Weights of a small GPT-style language model, trained from scratch on English Wikipedia.
Size: 8 layers, 12.7M parameters.
Each number is 200 + 40 x the weight over its row's rms, rounded and kept within 0 to 999. Layers, rows and columns count from 0. The size before them is the row's rms in percent of the matrix's.

# layer 3 MLP gate, 1024x256, rms 0.108, rows 845-863, columns 0-127
101,206,241,213,181,254,282,220,197,150,202,197,176,203,224,277,175,223,231,224,179,261,264,267,207,193,129,273,209,233,232,258,224,190,165,207,189,142,257,211,151,191,243,249,178,191,167,135,200,233,175,157,232,217,201,301,229,171,224,156,216,200,171,181,171,215,166,140,246,267,138,275,148,239,210,169,171,178,195,217,189,240,153,156,230,217,154,138,175,211,209,247,173,255,190,208,171,229,151,184,231,330,266,168,179,204,134,234,216,208,197,245,129,165,222,214,244,238,238,108,241,123,147,210,173,187,198,123,185
096,188,198,259,166,244,203,187,147,223,170,242,201,257,137,162,218,250,188,191,199,176,128,237,162,276,161,287,178,151,206,150,208,218,251,239,178,189,216,152,225,221,203,176,164,200,206,140,162,221,132,185,203,177,135,65,214,272,269,245,192,209,190,291,223,157,158,195,211,202,246,163,239,130,216,175,137,231,134,286,193,209,238,154,183,112,182,142,202,186,208,244,216,236,189,204,214,245,180,286,210,215,206,257,216,189,270,166,201,220,190,223,178,205,215,212,187,202,272,163,209,203,190,167,190,189,254,225,143
095,205,233,190,148,214,144,188,225,262,242,208,294,166,183,137,157,204,134,170,198,168,290,172,253,243,246,190,204,236,195,192,233,169,216,246,162,168,205,235,225,207,185,191,206,249,212,207,244,231,200,202,204,277,246,220,178,255,164,166,232,253,277,196,187,226,300,221,266,231,216,148,220,112,245,165,171,243,171,195,196,138,218,176,140,160,197,254,218,185,201,184,216,177,256,211,199,248,242,160,219,192,271,180,232,182,244,238,213,160,249,273,277,226,298,115,212,179,226,177,257,223,236,234,236,225,242,176,199
100,194,232,190,169,212,134,224,213,235,181,197,197,152,202,193,191,149,243,264,138,209,170,192,246,160,274,234,272,181,217,212,149,216,218,221,266,220,223,218,262,202,272,160,242,233,179,268,153,183,151,208,173,222,191,180,225,189,184,175,120,186,188,170,191,273,192,177,214,252,150,226,212,223,222,113,57,207,227,242,183,264,203,202,186,178,235,274,216,187,204,182,217,261,173,273,301,218,200,75,256,198,203,136,193,234,216,199,174,262,229,183,228,229,182,171,220,172,150,258,149,163,214,232,176,218,215,321,228
095,145,202,134,186,185,211,218,327,255,172,175,226,220,208,185,164,187,162,235,204,150,142,170,212,246,243,178,182,163,190,262,208,252,221,145,216,229,269,188,202,208,193,167,276,185,179,158,178,208,178,136,228,191,173,208,231,230,195,272,158,172,304,145,196,158,290,110,206,177,207,204,167,129,196,202,212,314,274,191,204,185,181,235,194,188,254,222,211,188,197,254,231,208,162,162,194,168,179,233,223,191,237,241,272,226,202,203,234,164,246,189,227,147,242,197,219,302,206,246,221,226,189,151,189,157,220,177,288
101,149,238,217,174,141,82,146,233,201,206,247,122,188,170,165,188,145,183,201,229,193,226,220,186,179,206,201,206,234,236,157,165,310,176,216,153,171,269,129,183,123,181,232,118,234,179,241,211,188,260,254,258,250,229,219,210,163,239,227,158,157,235,207,145,243,201,165,212,163,225,236,271,189,140,207,224,227,152,214,134,204,233,166,197,110,214,156,168,280,220,109,146,281,214,109,241,215,184,161,246,186,199,170,143,249,184,218,248,145,204,196,179,201,203,213,171,174,235,211,246,207,178,231,260,206,196,150,232
108,167,201,210,192,155,185,212,228,265,210,232,185,178,120,235,188,142,224,159,168,202,220,191,194,200,225,239,143,182,206,168,210,247,195,209,170,254,151,209,197,226,236,247,165,237,204,183,257,159,137,209,105,169,185,121,122,269,242,168,202,201,154,237,170,117,228,148,267,131,199,162,239,197,276,174,171,216,207,156,236,208,206,165,170,159,202,231,241,236,173,227,249,270,193,268,262,201,150,210,210,202,198,222,225,160,263,212,216,208,242,134,186,152,154,210,222,221,162,122,275,177,166,100,186,265,226,277,243
099,225,224,208,148,132,198,236,241,200,189,206,125,221,201,288,193,237,166,261,193,237,230,225,160,227,250,239,184,140,171,160,174,129,191,127,232,247,218,183,129,228,209,258,234,195,259,175,169,201,175,167,220,233,188,190,167,217,215,257,222,229,125,198,273,141,224,243,212,137,276,201,201,264,191,227,146,117,230,250,253,193,127,242,227,187,196,166,189,176,269,171,182,198,230,207,202,127,166,260,178,203,155,174,199,237,180,228,215,198,261,151,128,229,231,241,89,197,198,171,169,191,193,178,154,240,197,213,219
098,252,158,151,163,204,192,198,249,219,290,154,244,263,98,163,248,157,167,220,177,192,204,197,202,181,192,127,230,157,184,222,239,131,208,175,138,205,205,215,181,223,209,197,184,234,275,240,216,157,220,169,94,195,204,194,267,243,225,219,181,189,273,168,222,194,110,205,211,186,172,220,154,121,243,158,141,290,218,213,215,186,177,172,189,180,224,231,163,237,245,177,193,190,161,231,287,130,199,254,193,231,207,232,212,214,259,212,202,244,131,195,221,230,253,189,144,253,194,223,198,152,227,104,130,164,206,180,179
109,148,188,219,204,210,196,190,223,116,236,225,231,149,253,266,210,90,241,236,193,185,136,193,243,191,116,188,263,253,209,164,162,193,218,205,162,163,185,115,241,210,155,149,205,186,191,182,213,264,172,180,232,182,171,188,132,180,157,208,217,252,205,245,184,148,224,170,206,201,117,212,167,223,257,183,254,283,188,173,206,159,175,228,127,204,146,255,193,241,90,243,172,170,182,233,220,189,214,241,197,265,216,193,204,228,202,116,195,207,223,190,195,240,208,224,151,141,196,181,239,192,152,206,189,164,255,106,244
101,227,259,188,259,241,196,222,158,197,260,150,164,172,190,312,224,228,166,203,213,193,226,205,249,194,133,213,205,183,287,165,132,184,214,208,218,231,208,155,160,211,238,140,271,218,185,202,190,205,244,110,267,142,204,244,141,214,124,163,183,248,310,227,215,208,186,150,248,262,184,181,193,249,193,180,182,218,192,170,114,183,166,162,158,212,151,162,222,272,146,168,203,262,124,220,206,200,129,164,176,140,265,135,134,254,162,230,253,263,211,248,184,221,259,260,219,176,205,158,172,206,175,212,121,205,209,272,216
095,225,203,210,261,192,243,173,157,209,165,199,146,249,207,192,232,190,254,168,254,180,231,89,211,185,221,275,184,153,182,221,212,182,157,189,192,236,214,232,316,209,239,271,172,222,248,268,166,168,168,192,164,148,246,215,188,217,223,173,144,129,155,235,172,249,183,190,218,184,208,199,81,214,216,130,194,326,213,175,216,248,225,236,246,143,204,210,187,231,184,162,202,225,248,146,222,167,242,176,216,225,242,131,207,146,230,228,217,218,239,207,167,152,155,252,239,199,283,168,172,193,219,262,216,210,185,228,263
095,271,200,200,184,222,219,183,186,201,143,222,215,229,213,180,154,319,176,211,142,204,195,227,140,204,115,166,186,111,147,267,175,171,179,246,278,218,210,226,264,218,237,264,213,168,272,198,167,268,148,197,167,209,256,161,206,138,219,222,241,165,102,264,230,190,227,225,229,230,201,238,179,221,176,190,224,245,183,248,181,137,217,170,131,193,226,196,219,268,208,170,233,215,203,310,138,195,238,262,151,226,217,197,191,185,168,215,171,257,202,252,261,198,154,187,190,193,188,179,154,290,250,171,229,267,244,239,140
107,237,215,243,161,241,202,266,202,206,189,221,221,204,227,220,134,224,141,258,184,128,168,211,271,255,227,203,175,236,215,176,231,124,169,175,210,216,143,178,174,299,162,294,193,256,229,231,215,188,136,137,205,215,206,200,176,245,178,175,240,213,199,195,184,230,175,121,188,173,215,191,248,187,214,211,207,275,217,180,179,133,274,225,180,261,224,190,274,193,170,174,163,210,150,216,209,233,227,183,171,130,177,266,164,81,180,209,158,192,172,271,219,145,278,231,212,230,212,178,209,236,229,193,161,299,189,188,155
100,149,147,237,221,188,126,171,219,224,181,200,207,289,171,186,206,251,240,177,185,180,162,230,207,273,155,246,206,255,160,197,245,267,169,186,211,224,223,207,172,137,229,219,248,276,118,216,189,182,189,215,242,151,310,215,214,133,238,292,208,190,273,218,151,128,198,204,186,178,174,236,144,256,199,197,226,195,140,181,201,136,234,235,183,179,210,144,153,160,173,173,138,296,252,261,201,127,159,226,203,241,181,192,208,180,126,211,179,170,207,246,193,197,108,211,181,217,216,308,199,209,125,221,132,168,195,178,200
102,221,235,200,179,229,200,208,207,208,255,153,191,179,167,217,143,248,206,282,145,176,153,197,183,191,222,199,208,160,185,229,199,178,199,144,174,142,196,161,242,140,153,254,246,157,162,144,179,141,186,255,141,200,189,227,251,265,223,221,180,199,125,223,212,181,223,265,167,252,177,231,174,214,250,206,151,138,172,165,142,170,136,231,183,224,234,211,160,167,159,163,219,275,269,158,195,152,191,208,233,188,237,208,263,247,303,215,144,124,200,239,207,150,251,224,138,235,156,120,143,185,140,156,188,177,209,272,274
092,158,212,201,143,197,187,121,255,269,150,205,212,204,158,129,210,172,163,214,235,236,181,178,200,264,215,165,249,153,122,186,244,214,199,215,193,262,195,230,174,297,228,193,239,129,191,196,253,140,178,236,228,130,181,140,262,189,230,235,175,219,211,251,202,259,280,170,217,113,137,164,172,209,180,164,254,252,202,209,272,164,173,169,134,214,187,254,208,153,220,165,208,233,171,167,198,186,206,216,224,157,138,191,191,211,286,166,194,168,154,232,199,185,196,190,193,154,171,152,192,166,250,260,197,225,146,201,212
106,154,224,172,239,195,227,215,270,172,181,195,249,192,222,119,127,197,183,240,213,242,202,194,189,203,294,281,213,202,219,163,201,124,222,230,250,267,229,270,238,180,96,222,162,188,268,291,273,232,249,156,183,192,190,168,196,215,169,246,199,230,102,192,235,156,81,266,222,178,127,223,196,211,184,143,158,288,164,221,265,245,234,190,239,198,200,169,177,223,175,229,247,200,173,198,190,193,233,137,169,257,196,217,170,162,266,239,212,189,183,192,198,215,249,213,170,153,221,232,159,153,130,170,217,188,247,235,241
102,232,201,197,211,123,197,217,244,154,215,189,178,236,184,168,143,276,139,200,175,254,163,197,261,235,166,160,186,202,166,164,284,142,176,239,193,149,228,205,194,221,203,178,157,162,158,175,212,222,137,187,189,195,238,182,268,155,189,195,199,194,134,178,182,217,176,147,235,161,283,143,211,271,178,226,225,177,210,189,195,226,154,135,155,166,238,211,235,242,169,215,173,257,115,169,219,181,176,193,150,217,186,184,189,289,159,137,176,211,130,115,260,217,269,204,192,185,189,312,207,189,241,185,239,116,143,197,207
# layer 3 MLP up, 1024x256, rms 0.112, rows 845-862, columns 0-127
102,161,185,122,201,242,332,189,215,262,174,186,199,187,214,211,231,246,221,179,199,152,144,191,178,190,211,203,229,220,128,252,180,189,160,164,194,308,197,218,207,170,196,196,231,231,201,228,284,198,208,161,261,189,179,208,207,180,216,223,227,172,178,227,260,157,197,291,201,287,174,187,222,217,147,201,201,201,193,132,200,211,205,240,219,217,205,255,266,148,178,172,200,220,260,204,271,159,137,186,270,170,255,111,176,222,225,156,173,234,243,233,204,154,191,223,249,268,208,256,215,293,241,192,236,272,182,205,204
093,223,220,253,205,148,113,183,170,200,202,273,236,162,184,177,189,253,214,181,250,170,171,154,229,171,136,265,189,225,228,159,181,259,294,178,226,179,185,143,178,197,188,258,157,211,169,250,225,225,266,214,186,268,187,223,157,111,163,265,205,183,161,244,195,212,248,160,205,182,200,225,216,287,214,184,145,215,232,207,202,262,283,216,182,210,177,154,212,275,272,187,274,156,184,207,266,230,218,243,181,165,242,182,195,191,194,214,219,174,180,150,200,202,239,258,175,178,158,233,231,248,160,188,156,203,160,199,243
090,188,232,234,298,167,155,225,281,203,215,139,109,225,186,201,249,228,169,222,205,213,176,216,162,215,257,269,210,247,157,170,236,160,126,176,206,162,227,140,242,261,190,118,219,197,179,260,229,135,206,193,160,219,211,185,178,180,165,282,200,153,215,175,145,170,168,178,141,168,239,256,204,215,208,225,315,245,231,189,242,267,134,310,234,264,207,157,162,141,167,209,287,186,163,171,160,181,260,220,158,191,148,219,125,280,137,228,193,185,147,211,151,202,191,228,237,212,198,206,147,251,244,228,210,175,251,160,157
112,167,261,154,255,237,128,201,149,235,74,181,229,197,292,157,174,228,152,185,192,232,188,208,258,169,232,262,203,229,194,147,201,247,266,174,246,255,235,209,182,193,254,118,177,204,165,219,161,249,191,186,180,138,161,238,180,211,149,187,223,232,193,246,171,227,187,212,136,165,188,227,196,262,192,177,226,153,241,200,158,196,227,247,212,263,235,231,206,210,228,130,115,220,186,189,181,206,179,155,245,228,226,178,176,226,212,135,253,205,163,282,200,313,237,129,209,198,202,231,250,142,226,189,203,149,213,176,218
108,176,242,185,230,228,212,182,211,194,249,210,185,209,218,219,198,194,151,163,282,143,262,150,227,185,249,171,185,175,199,198,221,153,236,183,173,96,166,151,250,164,229,183,269,246,211,202,206,280,233,285,220,152,232,256,207,199,208,182,161,197,256,130,207,239,144,227,198,153,232,164,182,224,212,176,198,266,226,252,261,189,206,167,120,249,278,200,238,192,199,228,216,196,201,227,196,148,177,239,167,235,187,191,271,170,186,218,178,165,152,199,174,209,207,228,254,166,214,193,289,252,205,240,249,161,218,152,181
098,229,256,160,234,191,241,238,152,208,260,209,198,154,296,224,187,196,248,208,213,196,170,176,181,231,232,187,216,159,209,194,210,133,162,206,232,251,180,234,210,190,168,185,243,167,96,209,183,238,194,188,207,231,210,194,151,159,229,146,199,186,192,137,230,152,205,192,172,232,173,228,151,173,248,318,167,148,161,146,226,219,290,158,187,225,186,103,171,165,290,194,229,196,264,179,268,245,223,231,154,160,255,165,254,165,159,139,165,208,229,173,215,184,248,199,212,194,225,130,246,168,223,167,211,213,237,197,284
103,189,153,126,171,230,249,283,189,162,203,195,160,225,182,173,213,238,109,240,280,194,174,152,228,173,227,262,163,228,187,174,164,181,223,187,166,228,247,114,186,218,222,161,218,145,181,203,171,208,200,172,192,162,207,268,187,175,168,182,221,199,215,216,230,123,155,201,209,218,153,209,170,154,199,102,101,182,221,181,207,243,103,184,266,180,246,196,162,186,202,237,196,190,261,160,193,198,185,128,164,170,247,213,177,196,140,160,203,254,234,182,213,130,250,176,212,166,226,306,181,186,133,185,145,176,236,181,189
096,199,225,161,185,225,164,189,243,155,144,243,208,172,196,201,172,277,179,236,153,223,240,273,182,159,149,182,170,158,185,203,180,217,164,232,235,218,217,146,239,204,80,230,260,153,227,188,239,166,268,180,165,157,258,137,279,209,246,201,192,186,221,163,138,234,210,165,161,228,173,239,177,289,198,132,212,237,163,207,131,236,139,177,161,225,136,154,206,192,155,136,240,175,165,124,189,244,177,174,196,219,178,240,197,168,239,263,238,157,185,196,182,226,140,103,145,165,218,204,198,157,141,221,198,231,107,249,176
102,201,260,246,164,154,225,148,145,132,256,196,68,241,212,234,213,238,201,156,151,201,187,263,198,191,218,212,206,159,263,159,96,209,266,173,246,157,172,166,165,172,200,191,190,220,130,145,217,210,176,199,253,186,207,218,186,178,260,161,191,226,220,235,161,192,223,119,197,224,218,236,148,133,243,226,284,217,207,217,164,209,174,148,162,209,276,203,217,219,158,186,211,178,234,249,212,169,207,122,185,155,189,225,97,154,168,262,193,135,274,252,170,145,176,174,213,210,158,179,250,213,235,204,173,217,241,174,212
111,157,191,192,224,182,210,247,176,296,247,204,196,199,197,165,194,235,176,242,219,196,168,281,196,247,234,159,149,262,260,174,239,211,161,205,229,175,181,295,149,237,168,172,207,194,200,190,229,219,230,241,236,193,181,139,237,250,183,195,234,189,234,196,179,165,247,200,229,234,215,117,217,256,193,181,307,149,174,214,187,182,221,239,204,257,258,214,285,159,291,213,159,175,178,202,212,228,240,198,114,234,237,239,247,200,155,193,204,176,192,100,199,218,153,167,126,175,177,193,207,246,217,192,177,237,174,204,248
108,197,200,256,208,141,176,230,166,224,217,190,183,276,245,251,180,279,278,174,167,172,167,187,271,117,179,117,181,140,265,197,146,127,207,216,200,184,121,228,238,136,130,145,210,194,155,232,175,219,233,225,168,200,224,181,170,157,231,173,223,143,285,265,158,161,228,182,206,203,196,275,163,214,155,193,287,189,245,225,177,187,220,198,205,175,171,123,229,283,125,192,226,277,193,170,245,139,177,210,206,151,255,250,173,180,184,166,194,206,182,122,112,242,187,245,178,187,173,253,219,183,221,169,188,160,221,282,184
092,189,176,180,176,186,208,172,207,162,244,169,181,140,125,191,225,186,264,120,261,193,200,297,251,191,173,218,119,209,203,220,188,162,226,199,192,261,243,158,224,187,197,182,234,202,224,167,232,181,246,176,179,170,213,255,168,170,181,160,262,244,224,168,310,206,251,303,252,248,204,222,180,162,188,173,146,178,201,188,198,121,195,173,254,229,231,132,171,138,190,209,213,211,152,205,94,196,174,240,187,189,207,265,222,157,135,200,185,201,175,206,230,261,196,213,126,244,175,256,277,164,230,230,225,169,177,162,149
073,97,201,240,198,217,236,225,250,194,211,196,232,163,203,199,165,119,236,155,268,130,199,165,201,210,238,173,205,276,183,188,209,231,230,190,185,184,170,171,189,208,195,194,208,223,183,150,238,140,225,162,279,177,159,283,213,210,237,207,185,248,239,119,202,234,138,153,234,227,178,205,185,238,256,140,161,242,146,143,189,215,261,194,233,235,150,210,237,206,134,140,178,227,219,105,218,207,207,228,251,165,135,212,259,226,220,212,231,208,204,144,117,275,210,210,169,233,195,205,237,174,162,202,221,205,187,211,229
101,159,205,256,117,242,225,200,199,210,212,138,217,187,227,212,214,236,188,182,209,112,251,172,158,185,133,190,134,196,189,204,240,196,176,257,236,177,238,201,233,132,264,139,199,190,264,217,194,221,167,218,212,226,188,137,211,233,188,127,157,226,238,162,152,246,211,227,265,190,189,184,131,212,200,218,189,191,208,172,232,224,165,145,133,204,170,147,185,184,218,163,238,159,255,252,239,229,173,233,219,241,207,307,261,266,181,161,128,171,231,176,190,225,220,122,172,207,130,216,147,136,137,231,243,197,232,238,207
106,210,169,149,282,158,233,185,255,193,239,177,214,237,197,211,197,211,221,215,196,183,221,189,146,249,238,157,174,194,103,224,133,150,195,117,127,145,159,203,190,193,232,194,252,174,150,201,191,199,231,231,250,188,182,171,207,89,173,195,206,186,175,194,213,227,176,138,175,144,218,238,154,136,239,233,211,182,172,260,213,211,199,234,202,164,246,159,232,255,243,259,154,229,268,135,230,120,133,289,156,222,269,235,158,254,220,240,240,218,225,195,120,177,196,234,208,195,240,177,204,202,231,160,291,152,212,221,189
094,191,225,272,145,222,212,227,199,125,234,255,125,219,242,189,215,223,205,244,136,253,183,195,198,223,192,237,164,176,298,195,189,146,183,225,247,269,177,188,180,154,290,203,180,192,137,166,192,219,216,252,177,186,191,259,227,225,251,211,209,223,188,205,151,263,293,164,173,225,257,229,177,244,209,217,188,213,146,157,221,184,167,147,161,216,130,197,244,201,142,199,195,235,244,138,173,264,198,180,209,166,235,211,217,224,149,204,128,134,206,280,226,161,201,134,175,216,173,195,108,233,153,224,255,218,264,255,191
082,209,185,134,208,270,232,201,203,220,264,232,214,286,141,159,164,189,207,183,225,227,176,189,177,159,186,194,96,235,204,226,143,226,218,223,188,158,205,178,194,139,152,171,198,182,297,188,211,314,175,199,221,270,162,239,195,205,242,174,241,163,168,215,176,165,210,157,184,135,222,210,229,170,222,211,171,216,151,231,196,199,155,231,187,189,170,263,155,131,219,151,209,197,249,208,198,255,214,159,216,201,184,242,218,243,97,168,290,234,212,172,189,220,192,211,209,201,201,201,165,170,150,179,178,195,208,292,182
097,191,281,195,145,201,225,195,190,219,154,148,170,252,175,181,252,169,116,212,192,132,257,179,267,201,221,228,172,206,235,208,166,211,227,229,186,136,146,211,203,148,174,304,208,250,234,165,200,208,146,242,184,185,132,222,205,157,158,259,209,172,226,219,189,229,258,163,183,241,202,195,136,254,206,163,219,274,204,219,158,234,175,157,240,263,233,236,195,131,187,177,169,203,162,241,194,195,167,136,174,165,236,122,192,167,195,131,201,273,194,185,183,164,111,178,133,227,235,212,266,165,201,220,267,152,240,238,219
# layer 3 MLP down (transposed), 1024x256, rms 0.0932, rows 845-862, columns 0-127
100,275,207,194,198,216,137,202,190,154,145,170,273,158,241,205,252,206,199,244,215,107,219,187,181,211,147,130,277,143,213,231,254,240,156,169,219,254,203,131,172,183,156,153,203,240,188,263,199,235,181,217,194,204,184,244,160,275,237,174,177,168,126,166,144,234,149,185,231,188,186,195,231,191,288,191,254,273,149,204,205,174,191,232,202,152,208,157,255,242,222,191,146,208,191,186,231,205,200,122,166,234,276,197,209,217,233,245,211,157,179,125,268,141,200,196,155,173,207,196,174,206,225,252,130,259,133,212,149
093,140,167,132,195,254,217,206,234,141,179,197,204,242,205,173,196,197,180,267,247,227,214,164,168,214,167,288,203,184,191,185,241,155,194,208,165,153,157,224,217,282,167,233,164,234,228,158,256,210,188,161,293,153,215,223,201,241,193,175,192,270,275,188,244,294,225,192,206,215,225,252,264,218,166,184,215,258,215,257,207,131,187,238,160,191,149,225,244,153,173,221,151,186,214,208,168,231,164,181,228,248,113,241,192,252,192,203,196,194,180,246,200,176,241,244,249,167,204,192,258,149,238,156,146,195,182,161,223
096,175,161,236,227,243,183,185,154,211,206,210,234,205,222,280,158,227,221,202,176,219,176,272,208,150,148,251,172,135,220,259,213,224,224,240,219,272,142,211,160,187,254,213,104,169,171,169,188,203,194,251,197,197,116,167,209,195,302,167,194,144,90,214,229,178,123,199,164,175,113,157,234,213,150,179,153,122,217,197,214,150,236,150,232,181,230,161,199,233,201,200,212,237,270,168,223,212,185,181,228,185,126,186,303,231,165,120,193,261,220,232,187,185,193,188,247,193,190,222,220,158,216,161,153,206,181,143,170
104,222,158,211,264,205,242,205,227,200,246,264,56,145,236,196,216,267,149,183,173,236,156,260,223,204,154,210,189,156,165,162,269,166,104,169,241,204,250,223,158,219,240,237,271,218,197,156,204,187,196,111,167,171,270,184,286,178,197,172,238,161,214,206,212,194,176,323,168,259,184,265,240,218,196,184,198,190,187,226,224,279,170,184,232,199,200,213,224,199,264,191,217,195,153,205,264,208,240,204,186,198,247,194,211,192,235,235,231,80,206,219,144,172,221,197,161,204,188,231,196,188,186,247,123,256,262,172,149
098,249,149,251,229,179,189,215,167,162,184,229,167,187,198,173,185,200,187,224,173,194,172,262,205,230,200,209,228,219,204,164,148,259,138,205,230,237,252,279,194,174,236,268,145,147,228,212,176,195,203,141,168,237,204,134,190,132,171,198,195,227,90,187,202,204,260,214,186,212,137,195,158,244,226,234,220,85,165,196,179,219,197,239,285,182,174,196,210,182,191,129,217,190,198,177,201,197,207,107,222,200,236,215,154,159,240,132,180,236,206,192,197,292,168,147,137,234,185,189,171,149,173,233,186,232,209,210,146
095,189,197,241,215,233,135,196,201,201,251,276,200,105,205,219,197,196,254,160,170,202,328,191,215,132,241,225,149,255,158,201,225,182,272,215,184,99,251,165,183,182,231,135,157,239,244,150,163,193,234,162,174,165,176,210,165,243,130,237,144,207,193,223,224,165,182,211,198,224,229,122,277,166,152,131,196,223,216,161,214,172,190,193,218,130,183,162,214,234,173,173,219,200,183,234,217,246,192,235,149,227,187,161,166,225,197,217,121,165,230,230,142,170,184,204,171,223,229,197,196,247,168,238,193,154,162,217,156
098,172,227,293,213,148,216,165,153,142,213,195,239,158,173,189,219,154,173,207,184,175,279,222,222,191,261,211,293,235,192,184,199,237,195,186,200,180,133,148,228,125,127,218,222,202,283,198,179,217,135,223,220,203,207,214,134,287,170,232,220,152,300,110,286,192,208,146,212,262,179,190,171,220,121,232,160,196,201,293,150,201,182,168,188,230,217,146,195,97,164,116,159,161,156,174,144,186,143,238,190,243,156,195,262,231,201,277,219,190,206,211,232,311,162,196,146,172,221,204,146,197,243,265,175,170,231,229,233
101,179,232,233,199,180,150,229,190,179,202,223,165,183,223,164,200,176,111,244,185,186,256,218,225,169,190,203,99,160,200,180,207,230,243,172,234,220,113,188,266,253,223,196,209,178,208,254,189,183,223,172,306,236,128,144,185,182,187,205,113,126,138,239,204,263,205,289,188,236,204,222,117,179,189,246,138,227,180,208,243,210,248,181,116,235,211,182,246,236,227,156,199,230,228,171,169,160,192,98,150,158,250,292,189,175,136,246,248,168,153,204,284,156,213,120,166,210,222,162,205,230,171,209,208,229,255,232,114
103,244,236,183,206,212,87,217,184,215,191,148,349,286,119,205,213,174,222,251,183,171,212,190,181,217,150,203,209,193,205,189,165,172,127,176,125,162,192,154,308,196,173,160,152,213,238,229,217,190,196,234,198,198,170,232,268,208,219,183,231,204,183,131,183,238,222,208,194,157,202,198,177,104,197,210,159,247,172,181,226,177,205,144,198,181,232,236,208,273,175,205,169,159,206,187,186,169,204,213,264,264,192,163,257,175,178,122,177,251,90,210,220,190,273,214,226,165,261,207,168,148,211,123,209,180,227,191,218
107,186,132,187,170,176,164,208,194,139,246,199,237,143,190,112,206,163,142,177,175,213,210,175,229,114,172,278,273,201,182,279,186,194,183,111,242,163,209,154,226,130,219,153,204,156,198,165,174,202,191,217,282,262,161,152,197,246,150,216,196,214,291,173,163,233,167,264,217,208,211,261,195,202,183,144,201,204,202,168,262,197,224,215,200,205,255,203,177,195,177,189,261,227,198,172,128,201,208,152,225,255,272,169,123,170,228,119,251,207,239,141,158,180,258,181,267,216,197,233,206,196,247,248,231,173,198,180,115
113,125,128,244,216,211,120,142,147,157,249,157,197,184,194,199,227,259,171,208,254,143,165,150,195,214,234,170,232,160,229,177,172,254,218,233,187,182,125,219,196,183,220,260,165,157,233,183,171,230,251,189,203,243,183,130,191,222,193,245,237,242,197,133,206,153,243,140,173,179,174,86,212,110,159,238,194,232,301,212,202,231,255,212,264,216,240,239,194,173,293,88,146,181,220,204,207,218,171,203,212,165,186,202,181,209,165,163,106,237,240,232,184,175,161,221,150,152,218,289,126,202,189,231,158,209,262,187,178
096,141,265,153,137,217,219,212,184,207,180,135,177,120,204,282,247,210,185,188,202,211,190,157,175,127,158,212,168,240,199,142,144,201,269,251,191,177,246,236,163,222,150,139,219,157,269,165,258,236,212,229,213,145,275,237,183,212,194,166,230,150,223,254,207,193,206,254,216,200,236,220,139,187,180,188,223,294,189,155,171,185,172,153,257,210,207,237,192,225,254,177,176,210,188,176,207,146,211,188,113,210,177,183,182,200,125,181,124,228,178,157,234,203,260,240,208,251,269,113,159,195,156,244,167,233,163,241,182
088,157,193,224,222,190,150,171,166,230,182,192,301,190,211,212,184,206,204,187,239,211,214,270,198,206,239,189,169,181,135,223,186,282,134,239,262,212,160,161,192,146,232,249,213,102,194,208,173,120,193,217,134,280,220,215,176,186,180,150,169,188,115,190,231,227,176,177,205,197,251,206,170,218,251,119,224,208,132,211,210,150,242,187,134,277,209,213,207,213,178,174,188,213,184,159,236,167,293,194,167,194,211,218,174,179,169,212,207,213,156,287,238,140,298,257,252,238,209,120,145,292,214,187,224,218,147,257,216
106,217,182,233,144,279,176,186,283,194,234,221,185,236,159,219,174,192,188,195,157,233,209,147,243,266,165,214,185,173,204,203,234,143,163,177,121,257,250,290,247,208,135,230,235,191,239,179,213,224,206,222,114,215,184,205,273,198,195,212,292,159,120,177,259,135,273,172,103,157,231,195,271,222,181,178,188,195,240,168,216,175,235,210,313,219,242,199,242,199,186,249,135,262,183,228,152,240,214,234,140,202,198,177,185,76,166,195,150,224,192,275,212,141,232,225,216,193,196,216,250,189,223,211,227,233,191,234,169
099,130,212,216,169,219,202,225,211,212,105,173,154,200,189,177,249,216,204,219,258,226,213,241,205,149,207,199,239,222,226,200,239,257,268,249,221,259,218,209,270,159,172,220,241,190,200,207,173,184,186,153,228,181,221,259,163,277,186,168,171,264,186,182,174,229,138,246,178,248,194,173,179,263,147,256,153,225,219,155,136,213,211,182,171,184,162,201,137,170,125,176,174,198,106,223,194,272,264,135,242,203,225,144,212,135,259,193,232,161,168,113,238,217,185,257,181,232,199,294,218,185,193,244,191,266,262,169,231
095,229,194,219,179,94,231,223,184,172,174,180,234,291,255,181,244,188,260,136,183,193,237,178,192,239,149,142,242,241,215,138,206,208,218,226,229,203,170,266,147,229,149,230,187,134,323,223,211,245,187,264,159,247,224,190,199,288,213,169,164,204,179,211,196,213,160,143,205,178,237,211,230,229,161,170,276,190,250,228,118,190,238,212,172,213,165,241,215,202,279,202,191,208,163,205,187,200,231,127,179,226,209,233,200,225,195,186,246,219,176,177,190,235,203,234,175,202,215,222,245,229,294,170,194,132,191,261,213
085,99,180,204,230,203,211,236,180,243,218,276,228,202,238,170,152,181,245,190,208,236,177,291,210,197,163,170,257,177,157,184,227,188,163,238,212,259,205,175,248,267,232,190,180,160,150,168,204,163,179,239,238,162,207,171,254,162,161,166,118,190,191,200,151,220,213,179,186,134,183,151,188,154,176,129,255,285,187,172,200,203,231,179,179,263,195,138,224,206,219,210,217,217,255,167,150,181,222,209,276,223,161,199,176,237,265,151,220,162,86,207,133,241,132,191,211,145,122,165,274,172,261,231,214,247,203,186,197
102,232,180,179,191,255,114,145,150,249,256,218,212,172,157,249,285,234,222,224,267,210,211,239,184,163,79,155,134,204,232,266,197,213,200,192,216,260,222,183,202,178,258,141,263,182,211,179,127,232,212,219,134,234,258,177,230,230,291,126,181,155,298,173,213,182,221,132,209,233,215,218,179,172,180,221,182,151,248,188,185,139,282,189,231,156,233,162,173,174,250,128,203,183,247,260,288,196,236,243,136,147,118,153,198,194,138,144,160,146,193,150,155,233,175,168,229,223,179,205,172,219,236,213,197,244,165,192,126